Weights of a small GPT-style language model, trained from scratch on English Wikipedia.
Size: width 768, vocabulary 51555.
Architecture: RMSNorm before each block, no biases in attention or MLP.
Training: a variant of Adam for these matrices, 836M tokens, 12757 steps.
Each number is 50 + 15 x the weight over its row's rms, rounded and kept within 0 to 99. Layers, rows and columns count from 0. The size before them is the row's rms in percent of the matrix's.

# layer 5 MLP down, 768x2048, rms 0.0175, rows 733-767, columns 1088-1151
103:37 60 45 31 51 43 57 86 30 66 36 50 39 69 56 61 25 54 53 35 47 84 49 48 70 41 51 44 78 55 52 44 61 34 38 45 62 46 38 55 49 80 61 55 64 52 90 63 40 52 58 52 39 25 29 57 38 41 77 09 37 50 38 66
095:21 60 46 21 57 44 46 71 27 46 30 51 55 59 49 52 45 40 79 52 43 73 60 47 68 70 29 46 73 38 43 52 38 23 28 34 59 11 31 28 35 16 57 32 63 43 39 44 55 57 43 45 16 74 64 28 25 60 58 49 23 41 71 46
103:57 50 45 66 18 64 13 43 64 64 57 71 30 31 45 54 45 61 33 56 39 53 41 57 40 58 43 40 44 26 27 53 43 41 57 56 26 50 49 55 32 37 64 52 53 35 20 55 45 53 53 36 71 14 85 31 73 23 52 55 44 39 80 43
096:51 57 42 51 55 49 31 70 22 28 31 54 86 48 52 42 52 21 45 47 84 33 58 52 37 28 49 45 45 52 36 55 48 65 67 53 61 65 32 25 43 69 53 42 61 43 57 59 59 40 32 44 57 46 30 42 54 71 47 48 45 48 67 36
113:54 41 57 82 50 60 27 59 33 52 53 53 38 32 25 22 52 54 44 64 50 28 65 48 55 50 57 45 39 63 57 34 41 41 39 81 51 17 53 29 49 16 50 51 43 44 64 48 45 59 43 58 43 20 62 80 15 62 49 55 37 40 60 47
103:39 67 33 35 33 44 36 64 76 47 33 64 73 37 60 25 50 35 38 33 36 43 37 40 43 33 36 43 38 52 67 77 52 51 66 47 35 25 57 39 80 46 69 48 84 60 37 54 45 83 73 17 61 56 55 59 28 63 64 64 81 53 29 43
095:27 51 58 46 27 31 31 27 75 41 56 47 63 44 70 35 60 37 55 65 71 49 49 44 77 37 51 50 53 64 45 56 79 09 41 31 71 60 44 57 58 35 56 87 03 58 41 60 44 57 42 37 68 38 45 87 36 55 34 46 77 56 57 78
099:46 52 61 47 48 77 65 59 40 36 77 52 40 57 06 43 48 84 43 57 82 43 64 55 42 48 39 65 79 51 37 40 87 69 74 63 24 66 45 45 38 68 56 38 54 35 54 45 57 52 36 63 77 60 74 45 71 54 65 59 68 48 58 26
181:37 83 55 39 37 44 34 65 53 52 28 51 69 68 47 64 58 37 50 48 32 39 53 14 62 58 49 86 44 46 68 56 47 62 63 46 78 59 51 85 65 44 56 54 57 46 52 47 32 25 41 44 37 71 40 30 54 53 61 67 58 52 19 54
096:25 37 46 62 41 36 18 63 39 44 40 65 57 55 38 28 35 53 53 26 48 67 58 51 66 32 49 63 47 48 36 54 51 52 55 39 47 51 08 57 37 66 52 42 65 47 37 40 54 48 59 82 41 51 55 38 43 87 42 51 46 25 37 46
099:60 57 16 42 71 45 54 49 69 65 52 40 57 70 48 67 44 31 65 21 50 42 47 69 33 64 58 43 48 55 66 48 80 29 90 60 52 36 31 53 58 52 70 37 59 50 27 42 42 28 73 59 67 38 62 57 64 35 47 21 49 36 50 74
096:56 41 87 51 53 74 48 65 49 49 50 65 73 65 78 59 41 14 63 59 35 50 38 71 50 51 57 42 61 43 56 44 53 61 53 50 66 70 73 42 62 42 31 45 52 25 68 37 41 41 81 64 71 64 39 39 53 35 44 39 19 55 31 60
092:78 49 13 50 31 21 23 81 57 37 62 54 61 44 54 29 55 33 62 62 47 63 40 52 48 59 31 39 18 81 43 60 55 54 43 69 25 56 75 50 69 57 48 60 42 79 52 37 60 46 65 50 62 71 53 51 77 45 46 69 42 55 55 69
093:68 30 72 74 39 51 65 32 60 40 29 33 68 63 44 53 37 63 50 48 29 48 44 42 49 74 67 57 46 62 67 46 29 76 64 26 39 69 34 55 70 51 59 34 44 64 82 43 85 36 47 75 28 47 56 35 57 21 15 52 56 40 41 49
119:49 35 48 22 49 23 71 53 31 87 44 54 40 34 32 40 62 35 68 35 72 50 33 59 32 49 27 33 26 28 51 34 37 28 63 75 31 46 61 56 58 55 70 41 64 46 17 71 28 85 44 54 39 39 30 64 39 38 39 52 41 58 85 31
101:60 68 33 44 58 49 32 55 34 39 73 42 37 65 65 51 55 55 18 44 40 62 46 63 42 67 68 35 72 60 47 43 50 59 39 43 51 87 51 42 67 62 41 46 50 40 56 61 24 52 65 62 61 59 46 26 66 57 44 46 45 39 69 38
094:53 52 23 61 45 54 54 66 34 79 60 61 47 52 48 47 39 48 61 31 57 47 54 37 59 37 73 46 60 46 46 24 38 26 37 60 81 70 38 54 41 45 69 63 21 58 48 58 47 37 38 62 47 66 53 76 39 63 68 71 62 67 55 65
102:32 61 68 48 74 54 49 43 51 67 37 66 79 69 41 48 54 61 56 40 29 52 39 52 61 61 39 61 28 40 39 76 45 64 54 51 49 22 65 48 31 46 58 34 54 31 22 42 57 62 44 58 27 38 49 65 60 46 46 63 55 61 41 79
096:58 86 46 21 62 47 42 79 56 47 58 63 54 52 51 56 78 64 56 47 46 45 66 62 49 65 53 74 61 28 63 50 48 48 63 44 28 45 30 39 48 91 45 34 64 17 72 25 42 51 36 27 46 28 73 47 51 32 62 73 67 34 46 76
100:50 46 69 96 39 43 91 56 41 71 56 50 65 54 69 47 55 32 32 58 51 58 54 49 55 51 61 50 34 67 46 49 35 45 39 58 73 62 45 43 44 48 50 57 61 56 53 62 76 44 47 58 53 51 54 77 52 36 36 55 62 75 43 54
092:69 48 53 44 39 54 66 45 60 65 28 26 40 80 31 46 45 49 51 34 51 85 40 58 60 52 41 22 48 72 39 42 48 58 53 59 32 63 44 37 56 38 21 62 71 48 46 32 51 37 66 50 59 55 62 43 59 51 31 53 18 60 76 48
096:26 28 60 52 65 57 16 38 59 29 61 34 56 65 59 36 36 50 46 74 39 47 35 57 61 31 54 28 55 75 44 48 53 54 19 45 66 22 49 52 77 38 49 40 50 51 46 17 43 43 54 64 38 40 44 75 51 45 78 43 66 43 39 74
101:54 39 67 52 54 33 45 58 59 54 36 50 54 37 70 47 54 49 60 56 62 49 45 48 56 40 67 53 08 73 20 41 30 41 58 18 41 26 50 61 76 66 49 87 56 58 48 42 48 31 40 48 45 50 53 57 28 56 63 43 63 46 64 65
093:53 72 50 39 34 68 55 50 44 35 50 51 43 59 42 53 29 35 38 62 66 47 28 48 84 38 55 64 51 65 54 42 51 68 58 57 38 29 24 37 45 86 55 40 50 73 64 46 49 38 34 76 32 56 33 48 32 49 37 47 51 37 54 69
104:81 54 60 43 52 58 50 44 26 24 56 48 64 39 50 66 53 55 74 68 75 45 42 73 41 57 50 50 71 44 99 49 43 55 43 55 59 25 25 52 61 46 56 29 24 14 62 51 64 92 40 73 60 48 48 70 48 79 72 56 56 42 45 44
099:67 75 12 13 57 45 61 56 34 37 45 52 36 58 42 65 26 31 37 40 50 22 63 35 36 46 43 57 66 70 66 65 54 47 66 52 45 83 53 41 63 40 50 82 63 38 50 46 48 52 70 57 35 70 72 47 67 06 57 44 59 41 78 40
100:51 50 69 69 28 21 48 64 47 54 31 48 39 47 53 58 20 68 58 34 55 63 66 60 52 40 54 99 31 56 37 38 60 56 51 44 38 49 38 52 61 49 62 55 46 57 44 56 75 68 26 31 71 58 52 53 43 48 31 34 51 68 59 40
101:43 46 55 79 27 75 42 45 62 64 45 31 50 83 39 82 68 51 75 51 59 48 38 53 55 20 31 64 60 65 56 71 63 68 80 71 32 93 49 71 65 39 27 26 26 48 50 40 66 61 43 56 61 40 58 21 34 54 23 35 29 25 60 39
101:55 42 37 54 59 65 45 56 59 55 71 32 28 41 43 23 68 46 33 27 37 65 64 28 67 44 16 47 62 28 38 51 62 37 44 46 45 36 56 15 35 76 58 35 60 75 66 38 30 60 56 44 67 49 51 61 31 80 44 50 32 68 07 61
104:51 41 60 48 35 38 62 48 36 40 21 78 60 51 42 54 39 58 67 55 63 63 64 58 30 54 62 49 78 52 50 44 48 52 71 31 94 35 56 47 59 58 34 71 28 62 34 33 48 30 40 51 64 67 70 43 49 34 54 46 29 68 48 30
098:59 54 44 30 37 54 46 51 62 51 48 53 64 53 52 73 42 58 30 48 21 54 32 52 61 39 41 52 64 45 60 28 49 33 67 58 26 20 28 31 45 24 58 45 71 54 64 41 64 34 40 71 48 36 54 74 49 62 49 54 54 64 55 31
099:52 47 30 53 69 36 32 29 63 61 71 52 56 40 42 64 17 26 61 59 60 38 86 60 51 71 37 37 44 37 15 69 45 45 49 50 56 42 62 39 53 57 28 51 74 35 48 73 46 57 63 71 39 56 27 55 57 79 66 59 29 42 57 26
105:61 40 69 16 46 64 59 41 41 26 70 58 40 27 39 59 68 44 34 36 59 65 33 60 69 76 35 47 20 41 38 66 59 49 63 80 50 26 51 52 56 58 42 44 30 63 51 40 68 50 23 36 79 76 52 23 34 17 39 24 51 64 35 31
099:77 56 30 61 67 55 59 66 21 86 55 47 55 52 40 62 60 67 47 40 47 41 69 66 60 76 51 39 40 60 35 57 78 49 35 29 85 63 25 66 61 42 64 49 75 45 35 56 49 81 41 55 62 44 58 50 20 61 17 25 61 44 55 31
107:75 39 52 74 60 60 54 40 55 28 32 19 99 60 39 45 50 49 24 29 66 59 44 44 55 65 47 62 28 45 58 41 56 43 39 55 50 59 53 37 29 44 50 47 54 31 57 41 41 46 53 35 45 47 48 43 56 52 49 39 32 65 55 47